config.yaml
norm: "rmsnorm"
positions: "rope"
parallel_block: false
schedule: "cos"
doc_mask: true
Each number is 128 + 24 x the weight over its row's rms, rounded and kept within 0 to 255. Layers, rows and columns count from 0. The size above them is the row's rms in percent of the matrix's.

# layer 13 MLP gate, 2560x768, rms 0.0292, rows 206-240, columns 256-319
size [100 103 101 104  94 101  93 100 100 109 100  99 101 102 101 102 103 110 100  99  96  96 100 105  93 110  94  95  85 106 103  98  86 107 109]
[[141  96  99 132 131 111 144 155 149 166 155  83 132 139 115  84 184 130 107  83 121 170 116 125 121 156 143 142 121 131 131 130  68 107  73 146  92 118 104 124 137 129 142 123 116 174 123  74  94 122  99 147 133 115 165 126 113  94 131 108 126 137 138 177]
 [105 114 168 161 147 125 120  79 125 164 103 134 160 117  92 101 139 134 148 130 132 124  70 143 150 117  98 147 119 127 119 116  70 126  81 125  79 108 167  99 113 118 111 150  62 110 123 156 110 114 147 150  94 160 115 115 118 158 161 166 140 126 120 124]
 [141 110 128 105 126 165 167  96 113 124 109  96 124 136 174 106 111 150 107 138 120 143 114 139 147 108 152 105 135 156 100 132 130  76 121  99 105 131 116 137 117 118 133 136 134 125 146 137 129 113 154  95 141  65 163 167 115 141 147 140 140 126 131 113]
 [161 188 167 127 160 118 144 110 128 171 124 113 122 177 121 160 156 119 182 147 151 143  89 136 150 128 163 122 138 172 110 109 142 154 120 128 151 111 115 141 150 136 113 171 126 143 150 181 106  82  89 128 103 134 132 120 103 116 141 118 142 125 117 139]
 [152 104 140 193  98 101 171 191 126 100 114 108 103 145 137 127 129 130 125  89 117  86 159 132 147 141 141 133 139  73 128 130  75 176 123 153 132 142 191 138 122  64 153 130 114 132 113 163 139 119  99 147 160 141  99 119 106 131 150  76 149 161 152 133]
 [136  98 161 131  69 118  89 147 150 109  94 144 116 159 116 157 103 186  94 148 117 141 122 123 175 149  82 139  96 160 104  70 106  87 129  93 105 160 124  99 101 109 138 119 131 144 160 102 134 152  71 122  97 153 146 120  97 136 150 151 132 151 191 152]
 [135 132 100 133 117 159 116 113  97 128 139 124 132 139 158 129 112 147  87 126 116 145 129 135 116 135 105 135 111 130  93  84 132  99 114  97 141 118 153 127  94 139  89  96 130 159 162 140  70  69 123 128  88 138 130 137 160 140 110 155  82 145  87 179]
 [127 129 111 145 122 121 115 179 144 175 140  92 148  87 140 116 110  98  92 111 105 106 124 128 120 103 130 161  92 176 134 146 109 109 130 141 113 140 147 124 113 132 124 100 112 120 131  99  80 137 128 119 132 138 134 117 152 107 113 171 107 165 164 136]
 [147 164 128 130 109 107 151 137 142  96 152 152 128 106  97 192 172 119 145 140 150 112 124  67 136 157  99 121 122  96 176 137 137 136 114 155 108  95 147  96  95 114 117 143 148 166 146 111  93  69 121 101 125 176 147  96 129 141 155 129 115 123 148 143]
 [121 134 160 141 100 104 121 131 133 120 114 124 125 124 182 116 154 173  83 161 109 117  86 115 114 160 151 139 128 125 147 109 110 156 120 102 108 103  83 131 120 175 131 122 123 140 142 136 118 101 140 124 113 156 141 134  89 148 142 135 135 106 175 117]
 [140 142 171 139 121 142 155 123 141 136 136 106 152 112 134 153 135 170  98 127 104 147  97 166 105 144 187 109  83 108 115 119 125 151 133  95 125 100 120 112 111 133 121 135 110 129 108 125 128  80 113 128 156 125 123 124 126 169 144 159 118 153 138 113]
 [143 127  99 154 130 108 130 139  90 179 100 146 148 145 140 188 137 127 172  92 153 134 142 121 112 134 154 135 160 129 143 118 128 132  78  86 123 122 101 130  90 113  68 143 106 155 152 125  96 112 139  97 148 131 129 140 141 126  81 132 147 142 163 154]
 [126 121 154  83 135 149 157 137 102 171 117 127 140  90 127 103  78 164 147 123  93 110 146 135 161  94 106 131 157 158 143 125 129 120 175 123 121 111 125 134 109 119 152  97 156 136 100  75 120  99 105 143 117  58 153 135 120 122 120 118  97  69 188 114]
 [118 141 152 144 112 161 137 109 158 114 177 127 163 140 109  92 116 139 100  89 129 134 111 153 140 124 144 162 128 122  84 144 108 146 101 138 115 151 154 155 125 166 101 118 176 135 121 142 139 148 108  70 120 136  96 159 134  87 112 155 117 131 103 146]
 [103 136 166 101 167 109 160 147 134 182 133  85 103 114 129 122  94 113 123 136 116  98  74 142  96 145 124 125 153  92 113 143 137  76 154 169 134 134 124 147 147 126 111 114  86 131 117  96 127  94 143 124 129 106  90  75 109 132 108 135 132 123 143 178]
 [177  79 135  79 182 142 103 126 131 144 108 109 128  98  95 108 108 134  94 145 100 117 112 103 121 138 117  82 117 100 152  90 128 146 121 169  99 115 131 145 122 133 163 130 167 140 139  49 169 132 125 115 120 173 115 151 124 158 185 160 132 157 128 130]
 [110 132 124 142 150 140 103 160 171 181 107 117 144 159 135 107 135 127  61 114 115 106 100  89 117 169 182 106 112  87 133  81 164 136 106  83 127 140 115  84 107 121 139 131 119 141 145 126 145 149 124 119 171 145 102  89 110 120 109 129 130 152 130 158]
 [102 111 127 135  91  77 103 102  91  96 176 120 137 120 118 131 146 131 131  85 145 167 176  93 118 131 135 171 115 127 138 123  91  93  80 135 108  76 116  73 137 122  96 140 115 148 138 139 151 149 132  86 152 104 151 126 134 167 154 156 108 175 136 138]
 [130 190 208 131 143 141 124 161 169  82 118 114 141 142 141 132 126  88  90 125 121 130  89 122 101 118 132 119 154 121 147 142  87 148 140  89 149 136 111 137 141 116  85 136 136 114 120 146 107 104 114 113 122 120 102 146 120 151 126 122 114 130 157 146]
 [146 128 129 131  79 132 145 166 129 143 123 158 122 164 129 139 103 115 153 149 127 139 112 110 149 170  79 158  92 147 144 115 127 136 111 142 100 106  78 159 160 160 128  90 125  91 175 152 156 129 141 139  95 115  92 122 116 138 154 119 149 120 108 143]
 [141 124 135 138 136 115  92 109 109 140 118 138 137 107 134 120 117 129 108 111 155 134 155  83 152 121 114 174 105 102  97 184 111  97  90  99 125 125 123 127 101  84 144 127 134 122 170 124 111 204  86 131 160 173 138  86 158 153 175 151 121 153 121 148]
 [108 161 154 153 135 102 139 116 111 112 108 105 121 116 115 157 107 114 126 147 127 105 119 164 139 145  97 146 154 134  91  69 105 159 116 185 139  80 165 104 109 137 160 132 112 128  94 143 149 150 130 119 149 122 121 137 118 151  98 111 188 107 153 138]
 [132 120 145 153 143  62 103 110 147 125 105 113 144 147 142 144 135 150  68 105 115 124  94 112 127 126 142  68 124 142  95 111 132 116  99  81  91 142 174  89 141 108 142 126 146 134 155 168 135 121 112  60 161 129 134 117 126 112 114 119 120 135 120 153]
 [154 135 107 154 179  77 138 151 148 157 158  73  87 171 122 122 118 118 119 110  94 131  97 120 114 191  96 154  94 116 146 150 135 110 145 143  94 134 145 152 145 141 134  97 151 112 108 163  95 142 107 117 113  93  95 147 144 129 133  78 116 134 184 126]
 [ 87 150 166 122 155 114 103 102 120 113 131 152 137 101 134 154 121 154 105 137 126 162 137 165 148 132 127  81 105 133 106 135 120 133 111 108 124 119 128 135 135  93 106 154 140 123 103 128 132 110 138 130 123 130 139  94  98  98 115  95 139 165 118 159]
 [ 97 145  97 129 101 130 180 116 125 131 130 129 142 167 121 110 127 152 127 155 106 141 113 110 122 132 116 125 126  89 149 109 143  87 124 112 131  98 116 120 170  67 142  97 165 113 113 114 108 115 113 109 100  99 121 109  72  99 173 132 153 151 144 121]
 [174 146 146 105 161  88 144 149 182 143 125 127 114 145 132 129 163 137 115 165 112 114  93 131  83 145 141 129 116 105 124 116 135 130 120 156  86 131 164 124 134  89 103 144 111 108 147 143 114 158  61 162 143 105  99 109 102 124 167 148 103 174 127 145]
 [117 107 137 168  83 111 141 152 138 153 136 108 113 122 129 118 128  81 121  98 124 151  93 171 138 118 146 152  99 134 108 117  92 131 126 135 121 107 141 140 113 122 114 103 122 139 165  84 118 138 161 116 165 135  98 161 143 110 174 101 123  94 141 137]
 [170 156 151 121 117 103 118 111  88 130 123 103 125 132 112 155 135 140 145 160 156 172 101 140  56 101 155 164 103 150 105 139 103 129 128 169 142  68 158 161 132 151 141 149 136 154 167 128 106 164 138 145 153 110  96 140  87 136 139 144 145 162 127 142]
 [129 131 153 116 111 120  82 170 134 134 187 150  69  95 104 153 171 108 124 121 134 148 132 124 101 133 101 124 113 135 133  82 131 112 115 116 113 143 130  97 120 171 135 112  97  98 154 131 166 110  97 130 141 105 161 128 154 140 133 100 158 113 163 109]
 [143 119 132 129 130 118 146 129  63 128 136 113 129 116 166 101 181 147 184 122 176 143 140  70 110 131  96 126 162 137 144 126 134 131 140 138 112  94 107 111  81 120 141 122 115 108 125 123  99 157 111  98 137 127 132 125 160 113 128  99 116 183 141 164]
 [122 143  92 110 146 128  85 122 151 111 154 156 146 135 120 133 143  95 155 136  93 111 134 168  94 127 103 134 124 138 136 130 171 169 165 117 105 108 144 126 142 114 143 168 101 128 172 114 104 103 120 125 124 108 145 113 103  86 130 123 127 147 123 143]
 [114 122 137 111 144  64 159 132 123 124 130 152 151 111 138 124 113 111  76 113 116 138 107 103 123 145 110 162 107 131 141 140 105 157 148 105 106 132 125 162 132 113 116 135  59 156 123 122 114 118 111 113 118 129 127 102 103 123 126 112 137 132 164 128]
 [140 113 128 137  99 114 137 110 164 125 141 157 126 146 126  93 176  98 137 111 150  94  92 144  91 162 144 143  71 122  50 129 126  83 104 126  97 117 161 130 131 131 120 124 141 105 147 152 143 160  67 134 130 166 112 156 138 112 106 110 130 136  99 158]
 [135 143 126 104 145 143 145 136  99 163 155 145 127 131  99 141 115 138  76 128 117 164 139 121 141 164 101  74 120 153 115  84 151 125 103 164  95 129 164 129 137 117 126 113 123 142  78 110 111 145 132 133 135 165 157 111 139 165 103 133 120 164 116 130]]
# layer 13 MLP up, 2560x768, rms 0.0286, rows 206-240, columns 256-319
size [100 101  99 105  94 102  97  96  97 110 104 100 100 100 102 105 103 106 101 102  98  98 100 106  96 109  88  98  85 106 100  98  87 104 110]
[[147 148 129  92  94 128 114 133 124 118 132 143 124 103 130 133  95 132  97 148 132 112 143 123 147 115 187 135 161 159 122 159  93 121 126 144 128 147 141 128 128 117  99 117  89 148 138 142 121  90  89 125 120 105 121 153 115 138 143 134 176 101 107 133]
 [ 88  92 127  91 120 159 162  92 146 122 121 130 146 153  99 143 108 129  72 105 153 107 115 117 126  88 131 127  86 160 199 137 176  99 112 114 168 151 150 139 183 135 162 113 165 125 140 147 162 144 146 105 104 147 140 138 132 157 121  77 151 128 124 163]
 [110  88 125 146 132 117 143 139 106 150 165 123 144 120 146 163 165 143 146 141 150 141  97 128 138 162  69 123 127 153  95 134 150 119 141 145 101 165 123 136 140 159 159 148  90 122 112 142 133 107 115 123 152 113 173  79 170 120 124 144  86  99 114 125]
 [112 115  97 120 121 107 124 118 135  78 133 141  98 101 148  89  96 112 135 159 118 127 103  91 133 147  81  97 100 146 107  99 138  57 129 103 121  98 107 117 154 123 150 150 134 146 120 130 135 135 147 105 123 143  69 147 146  55 134 129  93 136 178 104]
 [129  92 127 104 115 118 107 102 136  97 120 117  97 167 152  87 119 112  98 158 144 132 134 129 103 128  69 114 138  81 102 128 160 114  89 147 137 121  59 180 113 107 113  98 140 155 143 146 130  85 105 136 146 127 156 134 104  97 116 162 104  99 164 133]
 [140  84 118 105 161 170 101 130 128 181 109 116 140  78  71 129 162 145 109 118 148 146 137 127  86 171 147 140 152  98 134 139 120 111 156  86 177 107 141 131 129 127 130 129  77 166 108 108 122  89 154 132 135  59 124 135 129 139 131 137 119 106 114 141]
 [147  79 122 191 126 126 140 164 143  77  98 103 113 121 127 101 125 112 113 167 129 115 162 116 170 145 127 130 148 132 115 115  95 108 139 133 124 116 126 116 151 130 137 131 117 140  68  87 160 122 159 130 111 124 150 143 118 149 124 126 116  82 146 124]
 [149 123 153 103 140 131 134 119 130  94 157 129 159 129  82 141 133 143 104 102 154 138 155  96 101 144 119 117 107 106 121 114 139 157  83 152 104 152 131 166 151 159 155 123 142 151  64 164 122 128 134 101 126 144 130  97 139  80  93 137 140 105 149  92]
 [ 95 123  87 131  84 107  77 147 120 144 131 141 139 137 145 147 109 154 110 172  81 121 117  96 107 122 134 152 118  66 132 127 114 157 136  77 128 146 170 139 145 132 146 127 123 137 168 109 138 125 134 141 134 148 170 151 137 135 144 104 165 159 141 119]
 [130  84 104 135 116 141  75 135 136 128 129 141 156 139 136  92 146 186 137 154 135 140 111 142 165 118 148  95 122  90 136 146 158 107 101 166 137 140 119  92 149 108 111 145 141 109 129 168 136 108 100 113 137 123 131 104  84 147 106 135 144  97 132 154]
 [127 113 175 119  79 154  85 107 108 135 159 136 110 129 149 122 139 115 149  98 135  99 156 152 119 112  73 135  75 146 129 160 116 102 100 149 175 127 129 153 144 121 141 166 127 131 121 131 167 135 105 138 166  83  82 142 132 127 115 110 133 195 162 170]
 [165 114 169 148 143 102 122  89 136 161 182 103 166 148 190 142 139 166 147 105 136 147 104  90 140  87 175 114 129  74 155 117 137 147 112 108  95 154 116 150 153 178 102  86 101 125 127 133 147 110 113 156 126 112 113 115  89 131  83  92 145  98 162 159]
 [138 144 151 104 150 122 163 145 180 123 147  91 163 148 125 120 116 137 168 149 135 118 120 188 193 113 129 160 125 125 127 111 140 116 133 135 126 161 136 148 155 148 133 161 128 135 142 121 105 124 140 126 147 114 130  90 142 155 126 143 156  92 166 114]
 [159 138 169 128 118 112 197 138  91 101 128 118 123 131 111 105 138 121 121 172 119 134 123 137 111 123 131 107  90 132 126 149 136 145 106 132 141 155 141 107 137  70 150 110 111 146 173 106 130 139 169 151 111 127 129 113 118 175 165 123 133 126 147 140]
 [126 132 136  40 119  93 119 116 159 112 171 166 142 153 132 127 117 145 120 156 131 111  98 138 139  80  90 132 146 123 125 157 115 162  75 155 142 118 122 133 117 115 134 130 132  97 117 142 172 177 123 102 133 172 139 142 128 132  81 115 123 126 143 114]
 [137  99 126 137 128 140 128 168 173 101 125 174 106 162 126  81 143 138 134 152 119 149 125 112 130 159 107 115  76 171 124 165 153 170 123 127  99 112 144  78 119  95 110 142 162 125 143 127 127  87 135 128 158 132 111  97  93 165 145 146 113 156 132 121]
 [187 150 145 138 131  74 130 118 113  98 136 157 100 131  74  92 115 158 156 126 141 156 109 101  75 151 127 116 118  97 156 167 124 145 104 110 126  86 106 139 123 110 133 108 110  91 187 141 114 158 129 101 105 113 144 127 132 116 146 127  84 125  96 106]
 [147 131 124 176 147 110 127 117 105 172 137 135 139 119 166 175  91  87 118 120  99 141  96 137 110 123 131 156 101 119 134 111 147 152 114 120 154 119 110 163 134 137 131  83 136 145 162 102 121 126 127 152 135 105 138 160 149 123 147  82 103 134 145 134]
 [117 102 130  86 180  84 141 144 132 158 139 143  85  96 172 125 138 161 135 157 114 179 140 121  99 108 132  94 123 154 143 106 142 139 168 124 122 101 134 133 147 134 135 146 120 149 159 151 114 125 147 170  92 161  93  94 138 132 133 131 146 149  80  99]
 [114 132 124 127 137 140 164 173 134 150 149 148 128 156 141 112 110  63  92 129 123 129 128 145  45 143 128 144 166 141 123  81  86 108 112 129 148 153 117  87 116 109 134 130 128 128 101 149  95 133 124 130 139 131 140 127 119 162 120 178 109  96 147 117]
 [131 114 155 133 140  95 111 117 176 144 136 110 117 138 140 136 116 103 112 111 133 140 147 121 145 127 128 155 152 117 133 126 107 126 132 134  99 134  81 127 104 129 128 141 142 123 113 148 133 138  95 135 162 110 154  99 102 138 108 120 106 185 149 136]
 [ 95 126 130  92 114 121  89 133 152 100 129 117 139  72 140 135 133 109 139  60 120 206 129 118 129 118 151 134 141 140 123 143 145 107 152 138 136 181 161 127 106 130 122  90 103 180 130  97 145  95 131 181 114 127 141  84 110 120 166 133 147 159 111 103]
 [132 163  82  83  98 100  95  99 154 120 106 138 101  96  82 120 134 115 131  99 123  81 128  94 114 101 150 120 144 102 140 134 150 105 200 125 113 123 133 119 130 129 147 129 139 157  91 111 146 137 128  95 162 133 112 122 121 115 154  97 121 118 111 123]
 [ 86 118  99 118 120 100 136 137 140 113 105 140 101 153 135 126 131  93  96 116 147 123 108 102 140 131 171 117  91 122 135 119 136 127 129 172 157 112  91 120 127 123 137 174 133  83 128 113 161 126 157 106 159 118 180 160  72 161 141 127 150 106  89 146]
 [135 123 138 120 123 101 149  81 155 118 132 108 143  93 123  70 126 106 109 128 124  72 146 134 129 122 126 143 126 147 108 159 134 153 110 170 119 145 121  96 115  77 165 131 147 186 132 136 155 152 161 138 122 150 162  96 167 138 152 121 174 130 132 122]
 [119 114 159 174  85  88 125 109 133 147 152 138 157 120 104 135 104  70  77 171 130 107 108 142 124 107 129 123  88 115 136 111 135 118 172 161 106 144 106 126  89 117 109 142  97 129 160 122 115 178 125 128 150 171 121 132 151 160 173 125 137 125 173 112]
 [118 141  98 154  97 146 126 135 101 147 128  72 108 137 125 112 134 122 114  96 156  80 161 123 149 135  80 101  98 172 115 145  96 133 129 148 111 105 128 145  99 152 173 132 141  91 110 105 121 112 161  98 136 148 124 130 146 135 155 154 177 107 138 118]
 [ 95  99 145 125  88 145 123 138  95 109 130  87 145 177  82 127 110 139 117 137 118 111 120 118 124  95 124 103 140 125 144 144 117 155 113 168 164 143 152 142 120  90 159 154 120 123  98 106 138 152 118 137 138 125 142 109 169 136 142 151  81 140 162 126]
 [123 113 130 130 107 109 142 110  91  94 117 116 129 114  84 150  93 136 125 154 137 103 128 140 124  82  86 125 136 141 125 164 114 110 149 140 186 119 122 157 126 124 143 125 153 151 144 132 130 154 173 163 157 100 129 135 119 114 126 149 140 122 122 124]
 [133 147 140 131 126 160 121 148 145 150 157 129 136 119 153 116 140  97 145 153 140 120 113 168 139 165 123 148  89 150  94 115 120 145 110 116 154 114 149 133 120 166 133 130  84 152 145 141 153  94 146  91 144 158 145 105 165 137 129  59 146 130 178 126]
 [118 122 144 130 105 107 138  87  95  88 124 132 138 105 157 123  94 119 146 110 105 129 158 111 117 128 121 136 116  80 139 126 104 114 122 112 154  97 132 132  97  53 129 123 149 117 151  84 138  97 154 160 156 109 105  95 144 128 152 126 103 149 153 160]
 [ 92 114 109 127 124 134 128 155 125 138 120 144 131 161 121 145  94  82  91 172 123 140 133 129 117  91  93 127 102 143 181 147 155 156 178 104 146 139 146 142 154 123 144  92 116 111 195 135  73 131 131 123 104 123 224 111 153 124 172 113 141 129 143 130]
 [151 125 114 154 103 153 113 125 151 135 133  94 125 133 165 154 142 177 108 137 108 151 100 108 142 126 175  93 116 120 108  91 110 126 115 164  73 114 152  93 107 131 161  93 187 112 148 119 139 155  81 152 117 142 106 111 146 121 168 161 152 143  97 137]
 [118 133 173 126  88 123 132 137 114 182 165  85 127 131 167 141 119 125 113 165 123 149 178 100 139  75  98 125 175 101 151 141 123 135 141 119 111 141 132  98  74  91 136 108  99 128 130 125 128 116 103 146  84 122 152 136 160 115 131  82 138 109 106 145]
 [159  80  80  91 139 120 119  84 120 154 141 125 123 126 157 146 151 109 142 110  85  71 171 142 158 103 104 117 106 141 121 135 176 162 139  93 101 134 123 110 126 118 105 121 142 163 132 108  94 174 110 137 177 120 135 140 148 146  93 116 132 124 132 157]]
# layer 13 MLP down (transposed), 2560x768, rms 0.0269, rows 206-240, columns 256-319
size [ 99 102  98 105  95 101  98  97  97 104 103 102 101 101 101 106 101 108 101 103 100  97 100 100  96 104  93  98  88 106 100  97  87 104 107]
[[195 161 134 113 139 153 134 120 187 103 166  93 124 110 122 144  95 171 107 139 108 159 142 144 112 163 100  88 156  99 128 134 163  87  94  61 133 130 132 143 118  79 153 136 131 133 133 127 148 128 144 142 150 111 124  84 159 101 101 140 149 151 169 160]
 [161 134 154 139 162 152  96 138 160 159 130  71 147 118 133 136 181 124 147  95  84  77  94 132  72 161 134 141 117 130 183 135 123 102 160 137 162 110 132 125 124 117 121 135 130 117 159 134 154 155 137 103 148 121 106 128  86 117 152 137 162 122 115 200]
 [100 144 188 169 104 126 165  97 142 155 121 128 103 111 130 131 135 105 105 112 108 171 115 115 100 126 147 101 169 110 133 127 103 127 159 131 104 151 108 143 106 105 133  96 155 187 165 110 119 104 119 127  96 167 112 155  80 145 143 109 187 129 123 122]
 [128  97 114 178 142 151 152 165 145 102 135 141  96 145 149 124 129  83 113 147 139 126 177 111 114 149  96 115 154 100 128 127 135 105 108 115 118 176 131 179 131 130  82 145  90 143 102 125 160 127 147 124 106 114 103 168 116 104  74 124 141 162 119 136]
 [ 97 138 121 155 135 145  94 144 133 174 114 156 161 145 128 110 128 127 126 154 122 157 137 117  96 115 171  83 144 134 136 167 138 109 144 109 105 135 144 131 109 113 125 183  84 114 122 133  79 115 130 116 117 134  92  93 161 146 129 160 135 158 149 125]
 [145 129 119 118 125 101 154 111 105 110 149 131 191 115 138 100 125  96 122 109 121 110  89 124 134 162 155 159 121 140  89  91  98 147 124 160 133 128 121  91 103 135 112  95 133 141 116 119  84 157 145  95  91 161 131 119 125 165 172 121 120 126 115 113]
 [114  96 156 109 138 121 127  99 155 133 110 122 140 139 103 107 151 134 140 129 152 165 173 143 113 120 156  97  99 150 146 137 122 177 126 160 128 125 134 120 167 134 134 122  99 112 140 107 120 142 122 158 101 124 136 122 140 127 162 100 135 111 123  99]
 [ 79 106 135 111 163 103 132 156 109 114 147 141 131 129 137 160 126 109 131 101 158 117 116 149 139  90 132 137 154 137  91 132  84 118  98 147 134  98 120 116 120 101 131  86 120 100 105 118 119 133 131 111 116 142 115 152 142 127 107 109 120 137  87 135]
 [137 134 126 136 113 103 126  98 122 123 168 123  85 109 152 125 127 106 114 132 160 142 136 139 160 141 102 141 112 143 137 118 173 138 109 116 129 121 125 135 117 103 139 134 141 100 114 158 111 144 155 147 136  78  89 141  61 149 106 136 135 131  92 133]
 [129 162  86 155 128 106  77 111 141 120 144 166 149 129 130  70 124 131 136 108 158 137 175 128 142  97 128 157 125 102 141 128 115 115 142 133 128 114 176 123 138  76 148 113 142 139  56 161 110  93 157 140 118 113 111 142 127 106 141 187 126 145 124  80]
 [138 115 201 178 138 101 128 118 127  88 145 122 117 126 115 165 123  74 126 125 144 134 128 145 120 146 133 141 163 167 112 157 161 147 152 145 165 131 120 117 168 125 172  81  83 146 122  84 103 110 106 175 152 133 126 128 126 122 125 129 154 133 144 114]
 [146 113 141 164 169 115 131 143 112 150 149 169 167 119  92  97 120 119 154 126  94 138 133 153 117 132 149 127 111 131 107 146 110 102 105 103 154 134 134 121 148 121  89 105 109 135 158 149 115 156 147  86 172 108 140  80 152 117  99 208 107 145  50 161]
 [104 101  87 105 122  81  80 115 122  65 135 131 142 112 118 100 151 115 133 141 101  92 111 121 149 138  96 128  77 145 175 117 123 142 120 156 121 160 138 112 153 146 140 113 126 124 121 151 128 132 132 138 142 157  95 129 130 123 134 114  79 148 178 151]
 [ 98 128  91 118 170 104 132 146 101 150 134 134 130 143  84 167 138 151 119 153 141 147 101  86 124 130 106 120 116 140 167 131  84 113  93 124 121 120  78  84 136 106 133 123  91 130 106 143  78  88 181 176 111 154 166 139 133 163 155 120 114 137 164 125]
 [151 129 141 161 127 145  98 164 155  94 112 128 119 126  65 159 104 125  94 130 125 129  80 151 101  93 131 138 116  84 113  73 159  86 106 121 127 131 105 149 133 127 121 117  99 113 116 131 121 152 144 148 106 131 163 100 131  73 115 121 125 159 126 144]
 [154 105 133 127 141 106 162 158 139 119 161 161 150 135 152 146 130 142 157 151 117 156 133  80 112 125 126 103 156 124 146 135 134 126 114 116 163 103 131 146  88 134  76 108 137 112 115 107 133 130 143 151  86  96 158 166 114 153 132 121 154 152 130 128]
 [137 104 125 105 123 103 115 104 160 109  86 143 111 126  59  91  95 158 133 146 143 126  88 113 137 162 132 124 132 106 160 149 147 126 110 150 105 168 135 104 113 128 151  80 150 109 124 137 147 168  98  91 136 101 127 135 126 132 121 157 145 107 116 131]
 [135 104  99 133 123 120 148 126 152 130 114 106 112 112 120 111 137 123 109 169 102 146 113 124 138 148 123 175 115 142 129 124 151 170 122 104 113 101 125 132 141 122 101 117 150 140 143 122 144 131 147 150 154 105 128 145 142 122 155 127 141 119 134 175]
 [ 94 120 122 126 113 131 104 167 109 147 143  75 120 128 178 132  80 141 112 104 113 151 142 122 137 161 107 138  84  78 136 164 117 115 114 109 158 134 164 119 149 139 133  97 103 122 110 122 120 131 131 143 105 176 154 103  73  78  76 136 119 135 135 128]
 [105 154  95 136 105 147 148 128 131 109 107 169  86 145 149 122 100 129 146  95 140 172 141 155 127  70 129 143 129 128 119 153 125  95 102 154 117  97 110 144 130 126 104 162 162 124 110 117  96 121 122 132 144  98 106 112 124  87 110 115  95  98 102 126]
 [148 121 121 154 101 130 112  95 119 119 120 142 180 149 125 115 138 110 100 142 150  85 135 117  75 108 136 128 145 129 134 130 144 143 110 131 103 100 122 134 108 130 118 125 120 143 103 117 158 145 116 133 123 129 162 101 123 131 113 139 124 146 148 105]
 [160 117 162 112 126  99 183 126 123 107 190 123 106 166 143 116  82 131 120 170 117 128 117 118  99 141 144 101 140 111 132 137 147 101 102 103 135 136 141 143 141 106 121 133 122 132 128 123  93 109 119 139 131 163  92 111 140 132 143 171 101 151 147 117]
 [111 109  83 162  98 133 131 113  82  98  95 116  89 109 135 139 105 124 105 121 171 110 157  94 140  78  98 131 117 125 137 133 147 111 170 164 159 136  86 110 123 133 106 128  95 139 116  85 129  99 167 140 126 126 126  83 117  64 153 139 145 120 129 129]
 [140 157 110 141 159 111 136 161 135 114 119 117  98 123 126 131 145  97  79 128 139 125  75 159  88  91  81 111  95 154 125 143 138 145  86 140 148 128 125 156 136 136 146 120 114 126 111 100 136 135 146 129 129  83 186  82  81 121 129 163  90  76  86 102]
 [149  99  91 116 133 128 148 127 102 145 115 134  97 124  96 190 172 142 154 126 157 196 129  70 157 135 137 108 137 154  96 131 117 103 162 111  86 165 110 140 144 135 119 127 152 121 125 118 160 124  99 154 163 171 121 135 110 141 165 103 126 105  88 115]
 [122 143 120 196 131  79 139 128 127 113 150 153 128 119 106 125 124  81 111 115 173 133 123 105 108 131 116 151 137  83 123 121 168 122 125  94 142 127 117 140 125 139 116 132 153 109 123 167 126  81 159  85 127 125 127 185 125 156 145 113 150 102 182  89]
 [139 123 128 133 134 109 147 119 152 151 159 142 101 150 156 110 133 143  94 123 175 151 145 149  99 144 123 105 121 130 126 135 136 187 136 155 130 150 169 154 142 113 125 156 113 131  99 120 173 163 109 148 115 129 154 152 127 120 142 164 114 180 112 106]
 [114 121 115 149 116 116 120 117 148 110 149 129 104 123 128 140 122 147 117 119 153 165 107 135 124 125 105 108 173 180 118 119 184 161 138 136  98  90 102  89 103 103 152 103 165 136 127 125 119  95 147 136 131  97 159 122 115 117  96 155 142  83 138 103]
 [147 126 103 179 144 113 137 121 127  81 146  97  93 159 111 124 139 116 150 104 136  94 123 115 108  98 136 116 150 118 185 107 155 121 122 121 164 137  74 132 118 135 139 113 108 144  83 112  98 124 186 166 149 118 135  90 157 146 120 131 107 123 147 111]
 [102 133  88 147 169 126 152  92 137 145 153 127  84 112 102 126 143  87 161 130 138 168 138 162 119 110 101 143 133 149 169 128 148 169  81 117 116 154 129 137 143 125 146 154 126 130 173 160 147  99 108  91 125 113 141  91 169 108 146 137 116 114 131 139]
 [106  94 140  77 114 148 152 125  81  94 133 162 145 177  65  91 123 146 118  99 127 151 111 118 114 140 133 149 111 141 107 111 150 149 126 135 156 108 141 117  89 137 148  94 150 104 164 134 134 136 108  64 116 105 103 159 117 137 140 149 147 118 144 135]
 [ 91 122  92 115 161 123 100 170 127 139  98 111 136 149 130 155 124  71 134 135 109  98 108 117  94 148 129 154 117 147 163 164 140 121 131 158 137 150 153 138 112  98 102  58 128 124 161 113 170  89 116 134 131 139 169 125 127  78 155 138  89 135 144  91]
 [151  88 144  88 126  97 137 122 123 136 125 106 166 167 133 100 116 109 145 138 112 141 107 118 150 145 102 138 118  80 141 135 112 154 116 131  97 117 141 150 157 106 112 125 148 157 136 143 142  99 105 148 158 135  98 149 170 167 127 115 129 169 107 135]
 [ 98 142 118 119 133 117  87 120 150  97 108 138 123  97  93 137 148 134 146 124 136 114 109 135  97 124 101 115 137 135 150 109 100 224 136 109 123 108  87 104  81 149 158 120  91 120 112 136  95 131 171 166 121 143 136  83 104 112 183 118 121 129 125 144]
 [155 144 174 123  90 153 100 158 154 124 121 181 161 130 115 137 163 136 116 133 142 118 151 120 138 143 119 150 144 138 149 146 146 159 110 134 158 168 129  89 139 125 149  77  89 109 152 107 137 134 137 118 164 109 109 147  95 150 158 125 107 138 122 146]]